{
  "n_layer": 14,
  "d_model": 256,
  "n_head": 4,
  "n_kv_head": 1,
  "head_dim": 64,
  "d_mlp": 1024,
  "vocab_size": 5620,
  "activation": "gelu",
  "norm": "layernorm",
  "norm_place": "pre",
  "norm_eps": 1e-05,
  "positions": "rope",
  "rope_base": 10000.0,
  "rope_fraction": 1.0,
  "qk_norm": false,
  "attn_scale": 0.125,
  "bias": "none",
  "tie_embeddings": true,
  "parallel_block": true,
  "init": "normal",
  "init_std_qkv": 0.0432,
  "init_std_o": 0.0,
  "init_std_up": 0.0432,
  "init_std_down": 0.0,
  "optimizer": "muon",
  "lr": 0.0102,
  "lr_mult_o": 2.0,
  "beta1": 0.9,
  "lr_head": 0.00986,
  "grad_clip": 2.0,
  "warmup_steps": 200,
  "schedule": "wsd",
  "decay_fraction": 0.805,
  "decay_shape": "pow",
  "final_lr_fraction": 0.0,
  "batch_tokens": 131072,
  "seq_len": 512,
  "doc_mask": false,
  "train_tokens": 808000000,
  "steps": 6165,
  "dataset": "wikipedia_en"
}
Each number is 128 + 24 x the weight over the matrix's rms, rounded and kept within 0 to 255. Layers, rows and columns count from 0.

# layer 8 MLP down (transposed), 1024x256, rms 0.0274, rows 905-957, columns 192-255
[[133 143  78 123 214 127 108  92  94 127 128 128 119 129 143 171  99 124 120 137 143 111 168 158 165 115 135 147 110  99 152 125 110 150  46 118 105 115 143 186 120 133 134 136 112 117 114 154 122 152  99 148 140 134 122  89  96 148 106 121 147 177  98 164]
 [122 147 100 115 165  76 109 126 129 121 121 104  42  89 108 107 152 132 156 136 126  77 118 119  97 104 147 180 125 130 138 107 137 107 154 110 151 139 113 174 143 141 116 135 140 140  85 108 127 116 117  94 130 131 145  81 117 140 130 116 116 120 120 117]
 [103 192 138 114 118 146 143 104 139 150  86 145 124 139 112 126  82 162 135 126 159 133 153 133 125 125 121 148  86 102 104 119 153 125 151 134 112 127 166 138 152 156 135 148 104 132 135  99 138  77 157 139 152 111  86 132  94 125 137 161 136  90 144  91]
 [124 125  89  69 126  88  83  94 124  88 130 163 150  77 139 140 153  98 171 110 147  76 141 137 113 161 144 137 181  92  80 141  90 117 112 103 141  81 157 143 130 132 114 118 109 116 145 122 116 105 132 190 129 155 125 109 129 139 142 140 134 139 126 142]
 [153 107 144 107 144 115 191 107  82 119 130 137 116 101 120 144 155 117 138  93 138 135 129 129 136 157 116  90 142  84  95 153 158  81 132 161 133 132 165  89 164 154 163 145 162 127 131 115 139  92 110 165 107  96 140  80  86 113 117 127 139 154 160  95]
 [111 146 117 142 128  96 154  94 153 107 152 141 137 148 117 142 114  94 125 143 116 144 136 102 137 116  71 106 111 128 148 126 132 111 194 155 131 129 137 184 109 112 152 123 103 178 115 116 156 103 156 114 117 189 118 119 118 101 157 172 137 131  90 136]
 [113 192 168 153 146 151 134 107 125 129 146 157 115 127 128 144 135 110 153 138 141 140 132 144 120 139 100 125 135  71 157  96 110 159 153 101 141  99 133 128 143 118 120 117 137 185 143 124 143 114 141 119 144 142  94 133 153 141  83 127 129 107 120 113]
 [148 130 117  99 133 138  98 100 114 162 134 148 137  62 104 117 131 108 108 148 121 170 108 113 149  88 121 111 102 145 101 175 142  76 159 161 142 126 135 105 141 156 132 170 114 126 146 120 112  71 144 118 117 141 120  82 127 114 116 104 164 128 108 172]
 [171 113 115 102 121 121 113 112 118 151  99 124 128 147  85 117 133  94 112  99 159 127 136 105 130 138  83  95 100  78 147  80 143 141 121 113 115 149 120 159 138 146 108 120 103 143 161 112 164 129  98 148  86 169 152 137 138 131 157 101 117 159 127 118]
 [125 139 114 114 136 152 109 126 125 117 114 120 117 120 120 114 105 128 133 138 126 109 110 192 132 177 115 131 132 136 127  96 101 102 128 140  94 116 104 121 124 157 121 137 119 157 127 140 113 174 152 155 131 127 156 160 116 165 113 126 122 149 126 105]
 [119 144 140 124 152 111 120 106 145 115 132 159 146 161 141 120 102 115 167 106 133 161 141 132 140 140 109 148 134 124 109 112 137 147 143 131 144 121 156  99  75 131 145 123 164 149 152 105 125 107 102 119 124 142  93 132  96 130 175 102 112 151 174 124]
 [ 64 129 200 105 126 165 205  86  86 189 255 122 159 141 169 101  45 108 121 131 109  73 160  60 113 117 164  84 107 175 128 167 136 125 182 136 160 140  51  98 170 168 152 124 113 124  92 129 214 175 102 132 157 105 151 181  99  65 137 124 154 194 122 165]
 [117 129 146 139 164 156 167 130 107 169 124 131  91 153 178 167 140  87 117 147 132  99 110 142 127 175 114 157 128 176 160 163 157 163 125 117 118  99  81 168 163 111 139 143 130 142  88 132  99 134 140 142  78 180  78 129 115 136 128 135 109 155 119 146]
 [121 126 134 132 120  94 114 125 173 121 145 117 135 167 162 107 160 118  99 115 147  90  94 113 103 114  99  97 115  92 126 126 152 108 154  84 139 165 140 142 148 136 136 177  98 134 140 151 168 139 120 140 134 113 101  90 138 128 150 171 134 121 117 136]
 [117 120 131 112 109 136 154 136 132 144 109 129 110 132 115  87 157 143 143 145 154 115 150 119 130  94 154 163 155 142 112 147  78 149 106 142 139 106 114 132 123 159 113 150 146 125 134  92 140  97 147 158 160 142 128 114 132 119 114 143 111 121 156 148]
 [150 132 109 174 125  67  87 127 161 166 121 147  96 145 148 128 115 120 103  94 135 106 136 112 136 131 115 150 101  90  98 127  86 111 157 142 142 140 116 127 104 178 123 133 129  99 153 156  91 116 131 126 133 120 126 104 153 119 146 115 136 131 155 119]
 [117 106 118 108  93 144 131 153  89 136 172 131 107 118 129 124 151 101 114 128  97 119 133  97 125 141 135 119 143 124 139 106 117 120 131 129 107 113 142 140 155 140 125 146 108 144 123 138  75 131 110 187 115 121 133 160 153 104 154 130 183 160 122 138]
 [145  89 157 114 141 101  98 153  85 112 124 113 118 147 163  93 166 131 160 110 118 127 123 121 191 137 142 162 110 117 116 124 124 128 152 164  99 168 139 107 121 117 114 130 125 131 181 107 129 104 123 155 140  91 133 151 113 170 133 120 125 109 149 127]
 [102  82 143 144 154 114  84 109 161 147 106 129 111  93 160 171 121 141 117 112 159 140 132 109 113 168 136 155 128 109 142 107 112 121 129 112 125 133 100 141 135 148  76 131 111  74 134 101 130 140 126 149 104 143  97 119 141 152 124 149 123 130 125 117]
 [131 154  96 115 151 102  83 131 134 167  83 216 131 123 103 135 102 137  89 129 117 122  90 110 168 144 112 167 166 114 114 141 162 139 125 138 165 146 161 133 150 121 112 115 107  92 144 102 142 137 129 150 159 111 119 131 152 122 116 106 122 112 139 129]
 [130 129  67 120 114 120  67  99 140 134 116 128 149  91 122 119 105 111 138 178 114 142 164 127  75 128 106 158 128 116  95 146 141 151 139 117 133 122 137 113  78 156 109  87 101 143 169 108  84 132  89 145 114 148 132 133 100  81  91 124 149 107 113 103]
 [116 102 131 131 137 137 104 101 156 148  95 109 130 102 128 113 154 103 144 151  84 115 144  98 117 127  70  98 167 116 109 140 119 111 142 147 112 166 120 125 137 130 146 103  87 130 166 133 218 170 134 136 135 139 117 107 164 104 191 134 140 134 165 140]
 [ 98 106 156 143 121  94 161 140 173 123 160 133 125 145  89 127 142 124  70 173 112 133 111 142 171 115 136 159 140 117  92 125 105 114 160 130 114 181 150 152 133 146  94 188 106 108  71 156 129 171 154 138 101 101 110  95 130 100 161 151 155 100  83 129]
 [ 96 111 111 132 110 160 177 106 129 140 142 110 152 135 130 123 122 102  79 107 138 118 142  92  96 134 102 148 147 112 179 141 110 149 144 150 131 123 122 143 151 133 103 114 111 145 125 128 135 147 158 114 122  97  72 159 151 157 124  97 104 118 118 121]
 [ 98 140 155 153 125  88 105 115 166 147 131 127 129 102 102 155 140 164 164 136  99 128 122 117 122 105 184  91 150 107 142 132 124 144 119 129 125 118 168 123 148 117  81 131 175 142 112 121 128 179 115 106 131  93 108 138 135 187 128 114 161 146 119 106]
 [179 128 135 134 137 106 133 140  91 112  72 107 168 117 131 111 142 128 121  95 163 150 178  85 150 107 143  98 124 129 106 135 120 134 102 150 182 102 125  94 132 144 149 105 138 149 142 112 112 157 174 153 132 116 151 157 146  64 158 145 118 121  88 138]
 [113 164 103 129 115 121 147 112 120 133 117 148 157  99 161 106  79  88 135  98 127 146 125 121 126 150 122 121 145 159 138 137 138 171 142 130 134 128 135 112 110 131 147 129 145 157 127 145 147 122 133 110 111 147 148  93  96 129 139 132 140 121  82 157]
 [ 82 122 111 141 160 136 185 178 160 157 120 110 151 110 123 147 137 119 120 122  96 111  86 145 124 116 112 100 133 142 148 114 104 126 148 153 131 115 132 102 155 121 136 162 105 134 141 109 147 120 180 110 140 142 160 116 130 128 135 111 109 123  87 126]
 [101 135 182 113 161 115 157  97 110 104 149 114  58 132 114 101  92 137 155 141 117 142 123 121 125 120 114 133  87 122 114 143 146 106 130 147 136 131 113 145 137 114 155 132 111 144 122 164 144 105 136  73  84 119 126 108  89 123 154 164 112 155 111 127]
 [146  74  94 143 144  69 126 123  66  93 156 123 101 137  78 148  86 133 113  96 142 125 130 119 129  87 175 128 135 120 134 132  90 155 145 141 124  91 108 103 115 122 150 146 167 160 127 111 133 121 133 135  86 166 151 140 105 166 168 131 121 106 143 124]
 [108 177 134 118 161 148 160 142 125 136 141  96 146 151  87  73 131 173  76 144  76 139 161 111 112 115 115 140 160 155 132 123  96 133 122 129 120 122 135 139 100 138 145 118 120 112 117 155 155  99 119 109 137 122 125 109 108 161 120 136 106  73 163 145]
 [130 127 114 118 106 121 129 114  94  99 131 144 129 140  76 109 141 148 148 138 151 127 119 172 157 113 103 133 167 158 129 110 180 138 100  86  98 133 144 138 123 158 124 110 141 139 169 110 113 166 126 120 136  94 106  95 163 132 144 139 127 139 127  98]
 [181  98 148  90 100 144 137 108 121 132 125 124 141  82 134 174  95 126 135 105 137 164 104 152 119 144 119 112 153  97 164 140 117 160 103 119 131 161 150 167 142 109 123  90 145  92 140 143 122 146 145 140 145 155 134 138 113  86 162  78 146 104 171 138]
 [ 91 143 159 106 121 112 122 174 172 105 143 121 110  93 139 125  81 136 132 125 162 111 144 157 145 109 153 131 134 139 140  94 139 150 167 134 142 162 125 151  82 103 115 152 118 121 132 123 143  94 147 117 140 172 175 121  62 109 186 100 112  86 106 123]
 [138 176 114 104 113 119  85 110 115  99 107 164 107 100 150 159 126 167 132 177 112 143 123 114 117 163 144 211 154 114 109  98  95 109 154  97 123 163 100  86 128  88 138 167 121 126 140 154 169 131 151 143 150  95 123 127 134 105 160 123  98 137 141 147]
 [125 142 129 124  97 114 147 159 111 112 147 165 109 174 131  84 173 120 144 132 109 149 158 158 120 144 131 160 118 133 119 113 160 143 111 107 121 151 144 101  88 145  88 121 155 155 158 132 130  94 164 126 174 130  85 123 109 159 113 112 144 145 142 125]
 [129  83 121 149  55 116 153 119 119 155 134 121 155 128 127 108 141 129 109 112 129 140 153 157 137 112 137 105 112 119 166 158 119 152 137  69 134  78 122  87 109 139 127 135 131 154 149 141 137 120  96 148 115 147 184 154  97 119 155 129 118 113 138 134]
 [114 115 126 145 141 131 129 141 145 123 147 124 110 113 133 167 111 130 130 163 113 150 130 134 156 139 170 121 108 128 165 108 113 147 148 119 135 126  94 101  94 128 143 148 154 140 129 169  92 127  93 108 160 105  92 138  28  97 143  67 131 136 150 107]
 [ 93 152 144 133 120  99 163 108 130 107 151 144 148 141 150 129 138 125 137 110  88 149 144 160 127 104 104 156 121 169 134 156 144 111 139 129 122 149 120 138 193 142 171 108 112 147 110 114  97 142 113  81 159 163 163 175 142 114 104 103 139 112  97 119]
 [133 139 159 133 130 115 129 142 114 116 217 134 145  98 137 141 121 122 119  89  79 143 133 121 112 164 135 107  95 206 114 177 122 111 110 125 121 121 136 137 112 134 153 142 129  89  80 111 121 137 141  70 142 109 130 141 121 105 146 122 142 102 164 117]
 [ 85 130 109 154 166 134 120 106 150 104 114 152 137 107 106 124 196 153 162 113 133 116 131 182 116 149  91 141 109 155 132 147 144 106 139 102 133 120 151 136 121 133 103 169 172  89 113 101 144 100 158 135 127 144 144 105 147 125 117 115 141 103 136  92]
 [ 77 144 143 147 121 142 183 120 172 124 225 112 146  94 158 145 138 110 137 122 124 124 149 129 104 107 150 129 183 156  92 101 149 154 101 143 174 129 102 112 149 161 131 123 104 156 130  98 194  95 103 146 126 117 135 151 165  88 126 177 131 129 148 131]
 [123 123 136 170 125 158 113 115  93 131 134 147 105 110 125 169 135 127  97 153 103 151 128 102 128 131  68 136 139 101 139 118  65 122 133 119 106 122  98 155 138 109 132 151 116 130 122 151 122 185 181 133 127 121 179 136  99 140 138 158 146 109 114 162]
 [104 201 158 160 143 149 127 135 131 124 130  84 132  99 123 111 157 124  99 124 143 126 137 152 124 142 142 123 100 159 150 103 169 112 169  61 125 116 128 167 103 135 162 110  82 139 128  96 135 136 152 115 146 157 137 105 109 116 130 173 104 137 147 116]
 [ 93 196 107 113 167 134 104 132 157 131 133 167  93 153 130 106 140 139 101 133 166 136 138 153 180 109 105 102 147 145  71 102 122 121 135  94 146 118 137 108 121 144 125 149 137  95 108 137 115 139 144 111 123 123 101 113 109 133 125 143 137 129 131 113]
 [150 133 123 155 133 164 139 111  90 166 127  99 112 111 110 139 126 134  78 120 143 107 132 140 116 132 145 104  99 111 127 141 134 112 142 120 112 109 150 171  72 120  88 143 117 145  94 120 153  97 132 108 117 152 145 109 126 146 109 137 100 201 128 122]
 [143  96 121 152 120 168 157  95 149 119  95 127  76 138 105 138 117 140  85 140 121 105 142 104 114  80 111 159 139 133 122 151 132 108 117 100 106 136 113 155 165 126 130 125 124 107 153 106 125 108 142 119 118 143 149 151 120 141 142 143 131 135 101 165]
 [171 126 144 160 112 133  93 160 130 150 122 127  99 103 147 152 105  82 139 112 151  73 135 126 109 148 124 114  86 151  99 149 105 108 118 105 168 125 125 103 124 108 171 113  76 133 137 119 111 142 173 125 158 163 120 119 118 118 127 130 106 129  94 119]
 [128 158 141 121 129 137 143 149  98 168 114 166 136 141  95 159  74  96 161 130 122 135 159 156 123 136 122 113 126 135 127 152 100 156 106 130 117 135 120 153  85 160 149 132  91 142 129 142 128 121  81 131 156 128 162 146 132 105 100 160 106 144 115 130]
 [119  89 145  64 112 133 157 142 109 147 122 117 142 146 130 153 135 173 126 136 181 106 134 133 114 118 118 123 130 149 132  96 161 140 130 140 144 115  96 146 128 120 134 127 127 107 141 155 127 110 122 131 119 117 154 172 193 137  86 103 116 116  95  83]
 [120 133  94 105 120 152  87 150  89 141  89 105 139 112 118 150 112 120 120 164 115 111  87  95 102 148 109 211 123 140 151 125 126 128 108 108 113 153 117 142 137 134 115 118 100 130 110  84  87 128 114 154 154  84 123 122 113 178 104 140 164 105 137 113]
 [113  73 128 122 161 168 141 141 132 124 139 109 139 142 146 115 151 150 129 149 157 125  96  93 151 103 119 157 167 111 144 124 109 138 129 152 126 141 130 129 132 102 127 162 144 129 134 136 116 169 126 150 143 145 167 105  89 125 140 135 154 104  92 185]
 [123 113 126 147 138 121 120 130 129 133 145 134 155 137 129 135 125 159 103 125 124  97 134 114 106 131 135  77 142 131  78 119 135 138 138 161 153 136 118 123 140 161  98 116  95 164 136 158 163 109 148 107 136 107 110 100 168 103 182 124 117 148 120 135]]
# layer 8 MLP up, 1024x256, rms 0.109, rows 906-957, columns 192-255
[[112 118 123 113  63 158 180 133 146  88 107 186 198 140  93 129 133 116 101 133 119 150 111 145 127 177 117 100 160 156 123 158  81 108 130 130 110 105 136 108 152 115 105 123 128 135 156 145 156 162 120 197 128 121 140 138 167 117 107 158 154 130 133 144]
 [133  94 118 148 121  88  92 166 174 126 116 130 161 126  87 105 153 168 109 104 101 133 111 131  96 156 124 123 140 140 131 111 128 150 168 174 114 140 117 173 129 107 135 150 105 115 107 134 141 142 123 132 107 129 142 120 111 157  63 104 118 110  94 129]
 [148 141 125 161 128 145 132  90 101 163 138 154 146 141 123 142 109 145 107 121 145 173 133 149 157 162 152 184 134 132 120 137 153 120 150 155 153 123  93 120 108 138 135 112 156 102 173 130 148 131 126 116 123 102 115 148 186 133  82 147 154  89 133 100]
 [ 84 131  98 128 162  94 109 145 139 139 116 158 111 162  91 117 119  96 122 144 102 107  92 161 118 140  92 139 150 164 138 130 120 117 117 146 129 168  87 114 105 104 127 128  86 124 121  81 165 124 139 104 154 160  41 142 142 152 110 122  82 131 131 133]
 [157 120 147  96 150 142 147 138 130 130  90 117 110 127  87 141 140 157 112 152 113 118 136 151 128 152 138 123 122 106 158 146 136 144 111 115 134 147 136 111 173 100 123 129 160 105 151 119 109 135 127 161  90 150 142 115 144 126 105 102 128 114 158 103]
 [140 126 107 109 145 107 151 119 180  78  80 102 128 130 143 102 144  95 109 108 132 111 117 122 125  80 144 137 155 177  87 134 141 129 101 139 118 166 152 132 108 152 166  91  96  87 130 130 109 137 133 109 153 136 135 122  96 124 101 124 119 160 157 120]
 [152 110 101  71 127 125 134 124 140 122 125 107 124 124 148 135 127 110 138  76 112 121 116 132 107 114 114 175 141 146 190 131 130 157 104 134 120 111 153 131 144 132 125 142 102 150 128 194 159 143 124 114 138 111 122 143 158 129 153 154 125 164 165  97]
 [133 133 179 129 104 124 145 104 140 143  73 138 128 100 117 134 145 128 157 153 141 100 106 105 159 119 136 170 103 181 127 113 125 124 117 113 132 127 115 143 131 105 138 114 125 135 117 113 137 107 109 118 135 113  98 151 132 117 128 121 117 142 159 113]
 [159  72 146 140 116 146  96 143 123  77 106 112 114 128 105  87  96 165 119 136 104 150 126  86 133 147 133 169 144 137 166 136 176 150 142 117 103 127 139  93  63 120 147 101 162 128 107 103 168 132 128 126 141 146 129 134 154  85 141 117 122 143 137 139]
 [151 168 127  63 129 131 145 148 150 130  93  72 144 126  87 120 136 154 140 154 141 123 136 103 157  96  95 137 147  87 154 150 139 119 146 124  98 155 108 112 125  94 103 138 149 119 109 147 118 116 167 106 122  90 127 144 111 124 153 133 114 127 104 134]
 [170 123 167 171  89 114 125 169 122 121 166 143 124  73 149 141 110 130 153  95 111 173 168 121 115 142 164  97 167 148 159 103 118 160 171 114 118 164 126  78 146 142 122  67  92 115 119 142 180 111 151 151 146 114 152 210 149  91  98 113 172 130  93 131]
 [ 78 134 106  99 139 136 154 112 127 118 108 125 117 141 102 120 130 158 115 108  84 157 154 102 124 107 172 105 109  94 103 137  93 145  50 132 131 106 157 118  86 195  89 156 155 144 152 156 175 152 117 118 170  63 159 130 119 127 123 128 152 139 127 103]
 [106 117  84 134 123  93 119 120 132  69  67 173 132 136 116 147 126 158 171 128  98 146 172 137 163 121 133 153 133 172 155 173 123 139 156 154 157 171 151 136 119 141 149 130 150 124 108 127 113 141 110 114 141 146 132 129 140 130 139  99 119 115 107  95]
 [121 104 157 134 122 135 118 109 123 112 128 122 149 108 155 121  95 134 142 106  75 157 131 148 128 143 125 157 134 145 117 137 117 100 181 122 146 142 162 118 169 125 133 111 114 100 125 162 116 118 104  78  65 110 132 151 103 117 104 109 122 143 118 138]
 [132 101 171  81 124 149 165 116  93 102 125 123 138  94 108  96 118 127 131 117 149 126 124 171 127 157 123  97 113 130 171 127 124 122 142 115 116  88 147 143 115 116 109 132 121 148  92 110 116  91 113 156 128 164 176 106 144 154 159 112 114  83 120 110]
 [147 115 149  78 146 110 123 121 156 113  90 166 164 147 157 173 111 137 133  98 159 128 136 128 159 135 128 155 130 135 112 133 133 124 127 113  99 114 152  95 120 110 124  84 108 109 103  92 171 103 125  92 129 119 142  93 105 137 103 115  30 101 154 160]
 [134 117 125 148 116 139 138 108 110 111 108 110 113 112  90 195 118 160 117 142 167  99 134 111  88 122 149 130 169 114 109 151 117 119 128 135 140 120 116 129 118 144 152 144 147 148 135 128 126 112 164  89  89 138 115 143 116 118  96 138 116 109 132 164]
 [155 159 143 142 109 143 149 155 113 142 128 127 116 157 100 127 114 130 179 140 123 143 155 156 156  99 142  75 201 137 105 114 141 158  96 152 120  93 144  75 124  97 148 136 128 162 161 160 109  70 140 142 133  92 156 147 134 129 142 111 128 130 172 115]
 [132 134 151 105 126 147 149 153 157 108 135  73 110 154 153 106 138 122 162 124 127 111 131 108 157 114  91 153 140 123 123 126 154 150 153 107 145 148 125 132 121 131 173 128 150 112 104 182 124 133 121 170 145 135  98 140 104 145 141 148 103 169 120 112]
 [154 133  99 142 148 104 150 128 156 118 141 128  90 141 187 135 173 159  65 155 104 162 127 137 125 128 122 122 121 135 160 116 149 129 121 111  73 116  91  75 154 146 102 118 164 143  85 111 147 107 157 125 161 134 123 129 149  84 164 144 120 132 130 151]
 [101 127 145 132 133 126 112 157 143 122 140 183 114 156 143 141 122 149 111 111 163 152  89 123 123 133 153 129  89 112 170 110 123 164 118 102 121 118 114 154 148 120 135 149 171 162 105 154  61 134 123 149 126 155 149 140 119 168 143 111 158 122 115 100]
 [139 109  96 126  81 125 141 111  85 102 132  92 109 171 136 129  92 180 141  92 123 171 170 160 110 130 157  81 116  89 148 182 122 138 124 100 117  86  97 132 103 118 163 145 140 134 124 105 106 153 113 112 175 162 121 168 118  97 115 105  96 128 153 158]
 [129 146 149 117 147 116  95 129 165 106 121 142 100 118 149 158 129 135 120 172  83 143 119 164 175 128 117 113 115 140 102 102 133 109 156 114 150 114 146 129 130 113 100 161 123 105 128 112 118  85 107 147 153 169 149 112 115 115 121 137 126 109 133 124]
 [113 135 142 106  92 125 133 138 107  91  88 128  71  96 159  83 135 136 133 123 152 133 135 131 173 137 112 153 156 161 101 146 107 106 128 129 129 149 115 101 125 126 158 126  97 122  99 154 135  59 128 117  94 156 118 115 128  82 113 158 147  87 117 156]
 [145 155 138 112 177 134 142  94 146 127 116 106  76 111 123 114  75 130 131 124 171  96 137 126 126 173 134 135 110 132 128 108 169 109 173 150 135 121 132 148 141 108 115 155 111 103  99 123 111 155 118 123 121 140  94 106 156 141 128 125 115 122 113 105]
 [136  78 113 136  97  95 109 135 126 127 104 175 129 110 139 133 122 146 133 138 129 107 118 148 132 103 130 127 132 135 157 150  95 140 124 133 114 113 135 121 151 130 120 131 126  97 151 103 152 188 110 110 151 157 107 147 136 137 131  86 109 115 174 159]
 [186 104 137 160 125  85 121  80 120  92 140 170 139 127 133 145 125 142 112 107  85 147 178 118  98  65 130 144 136 111 110 141 151 129 138 110 103 141 118 120 151 115  90 119 178 156 105 143 136 117 109 129 126 110 143 182  90 121  96 118 124 114 146 158]
 [120 103  79 133 110 126 142 145 130 139 120 120 145 121 134 143 120 114 112 151 128 107 129 127 125 184 114  85 109 158 207 139 153 156 138 114 104 161 166 136 109 115  90  99 138 120 133 140 120 134  98 139 131 130 168 159 156 112 101 135 122  97 163 129]
 [163 182 127 131 120 145 182 135 156 161 120  83 172 119 108  99 123 145 154 117 158 148 160 127 114 134  92 161 138  98 175 105 149 108 135 112 137 159 133 147 148  90 105  84 121 130  98 153  83 102 120 155 141 104 148 105 108 147 161 137 128 160  58 104]
 [133 116 128 135 114 178 120 132 132 171 146  85  97  95 124 100  93 131 172  92 159 126 109 104 158 169 123 151 109 126 116 145  98  87 122 147 141 154 149 168 158 132 123 106 109  97 148 141 140 134 138 170 140 122 151 135 106  85 136  96 148 159 134  62]
 [152 116 127 121 136 137 132 169 123 117 171 121 147 145 109 176  94 113  88 137 124 126 137  99  95 105 165 177 121  99 127 119 114 142 175 145 132 125 117 157 101 115 124 111 105 132 113 120 116  99  98 130 119 158 144 164 103 132 131 124 124 117  80 133]
 [161 145 127 116 148 145 168 147 133 142 146 163 103 175 128 114 158 135 110 114 115 113 128 156 154 117 147 171  95 122 142 130  99 143 124 132 144 130 106 107 130 140 120 154 128 138 114 111 121 124 109 139 125 163 140 132 131 141  94 112 122 149 118 103]
 [153 141 112 151 105 140 154 102 123 139 118 144 111 144 106 106 161 144 129 160  83 126 156 120 153 142  69  99 152 113 130 154 128 109 112 141 145 124 137 103 144 119 105  98 166 121 128 116 160 131 109 127 139  80  78 104 175 121 109 131 107 152 140 181]
 [129 145  98 134 140  84 125 140 143 102  71 124 122 193 138 149 118 128 108  99 145 149 121 124 119 134 117  83 123 145 113 137 103 144 155 108  94 117 155 114 131 169 146 133 135 169  89 111  98 110 135  53 118 130 149 153 117 148 124 119 177  91  96 134]
 [144 101 105 141 155 151  92 107 172 159 124 120 115 157 137 142  98 109 102 109 155  75  75 128 172 139 120 108 141 163 138 145  99 149 125 138 132 113 123 104 176 120 144 160  64 121 123 128 126 113  90 154 152 123 157 147 162 133 140 146 131 119 158 126]
 [103 132 114 109 152 144 141 149 138  94 126 158  79 141 133 152 100 152 122 141 137 163 120 104 101 147 115 158 178 161 106 121 109 167 122 130 122 175 134 119 140 161 140 162 117 128 128 107 132 121 142 100 114 119  91 138 152 106  47 114 123 133  83 158]
 [113 163 105 102  97 140 148 115 132 155 127 135  99 135 116 119 136  95 125  87  98  65 150 136 139 137 107 122 174 141 131 127 124 149 167 124 137 145 162 128  81 114 106 120 125 123 138 122 124 114 149 149 103 153 157 172 150 111 103 147 116 113 118 108]
 [127 114 109 106 142 138 139 122 119 118 168 134 120 127 122  89 129 110 137 136 183  94 123 109 108 150 104 120 150 118 150 139 106 168 132 114 122 131  62 124  81 110  93 149 145 172 179 153 130 126 161 161  79 153 110 107 127  87 159 151 100 133  88 198]
 [112 102 130 148  81 138 117 118 127 107  87 122 134 159 107 117 121 142 132 156 133 165 127 188 147  78 150 133 165 108 114 130 119 129 100 110 130 123 150 100 134 132 143  90 126 131 125 117 100  91 112 156 149 117 122 136 143  98 140 144 109 124 109 114]
 [154 136 113 138 133 137  91 151 189 148 162 107 111 143 147 135 145 102 152 149 140 152 120 103 110 123 120 121 108 108 119 118 196 145 132 150 100 103 107 118 138 119 154 145 128 117 107 140 132 116 146 112 165 125 132 151 149 147 140 108 112 118 117 130]
 [138  98 142 102 114 111 121 125  93 118 104 143 103 164 102  76 113 125  95 177 139 112  89  98 106 140 120 153 102 127 131 158 145 114 149 136 109 144 145 113  97 124 134 149 126 142 150 138  58 137 140 118 126 137 154 108 100 191 133  91 140 149 113  96]
 [123 104 148  91 145 140 149 137 168 108 125 120 142 142 120 129  67  68 137 104 148 119 139 115 140 142 149 105 114 147 127 135 121 122 125 143 132 153 199 105 121 140  94 100 189 112  92  85 123 101 111 133  93 131 129 147 146 122 146  99 134 123 154 153]
 [109 123 113 107 129 137 110 137 132 151 145 142 141 154 138 141 125 111 147 137 104 119 136 118 194 147 138 147 115 123 112 129 174 124  95 180 151 106 122 105 167 156 108 138 137 162 113 171 159 111 129 120 130  78 142 130 155 174  87 111 146  89 151 156]
 [134 135 139 151 120  98 154 135 138 123 103  98 154 123 101 130 146  84 123 132 101 126 126 129  89 120 155 141 153 118 110 109 112 122 160 143  99 131 142 121 176  96 130 159 115 163 165 141 133 135 117  74 131 104 164 130 144 111 183 129 168 133 143 151]
 [100 167 151 129 170  80 149 149 139  47 113 158 115  86 142 121 144 110 156 114  93 175 138  99 130  97 113 123 160 136 175 131 152 109 122 136 130 125 116 160 138 124 114 157 155 105 162 112 158 118 112 119 141 127 120 170 136  89 185  86 106  98 138 145]
 [140 173 116  81 160 117 137 163 146 112 126 120 164 116 134 122 144  80 130 107 116 141 119 150 127 180 113  99 138 162 120 147 119 160 141 133 148 135 121 118 122 135 127 137 130 118  83 146  98 113 126 137 102 145  96  98 136 140 122 126 134 160 168 129]
 [125 146 125  82 116 109 158 143 100 122 157 131 117 166 105 129 125 141 124 148 121 179 105 123 169 130 131 166 154  92 139 161 151 139 118 146  82 149 173 126 134 144 129 151 150 168 133 134 113  97 135 120 125 108 127 129 121 135 128 132 125 120 189 144]
 [147 155 132 184  86 103  91 131 161 119 156  98  96 116  92 131 116 141 146 156 101 158 135 146 166 127 134  82 142 121 110 113 171 144 105 115 146 166 110 167 122  67 158 128 113 136 154 156 117 147 157 130 105 116 108 135 152 115 141 103 113 119 130 127]
 [141 139 169 132 107  97 122 129 128  98 108 137 131 119 111 133 134 140 137 145 118 138 123 103  81 147  89 140  94 117 138 105 114 125 108  99  87 153 160  97 145 125 114  85 165 123 150  88 127 138 113 145 117  98 149  90 136  97 164 126 164  77 137 131]
 [155 153 150 157 122 114 141 137 116 111 163 121  83 162 174 120 140 134 139  79 165 120 151 159 164 113 128  82 153 145 112 183 146 130 134 123 145 108 144 121 128 105 127 133 139  96 143  89 133 139 158  99 145 156 122 134 109  96 137 132 127 180 148 158]
 [179 209  89 109 108 129 125 100 136  96 104 141 117 139 110 131 129 139 119 120 124 129 150 120 107 140 152  70 103 168 114 163 156 108 114  93 108  96 136  68 139 148 159 117 110  88 141 101 119 133 124 154 104 108  90 158 124 140 146 158  87 159 132 105]
 [126 109  99 164 147 129 167 123 142  75 129 131 127 118 109 109  84 124 151 148 178 114 116 111 121 101 119 134 159 137 155 115 132 104 122 118 165 127 109 107 129 127 142 164 161 100 102  66 151 129 114 125 145 137 120 130  98 109 131 106  72 136 104 130]]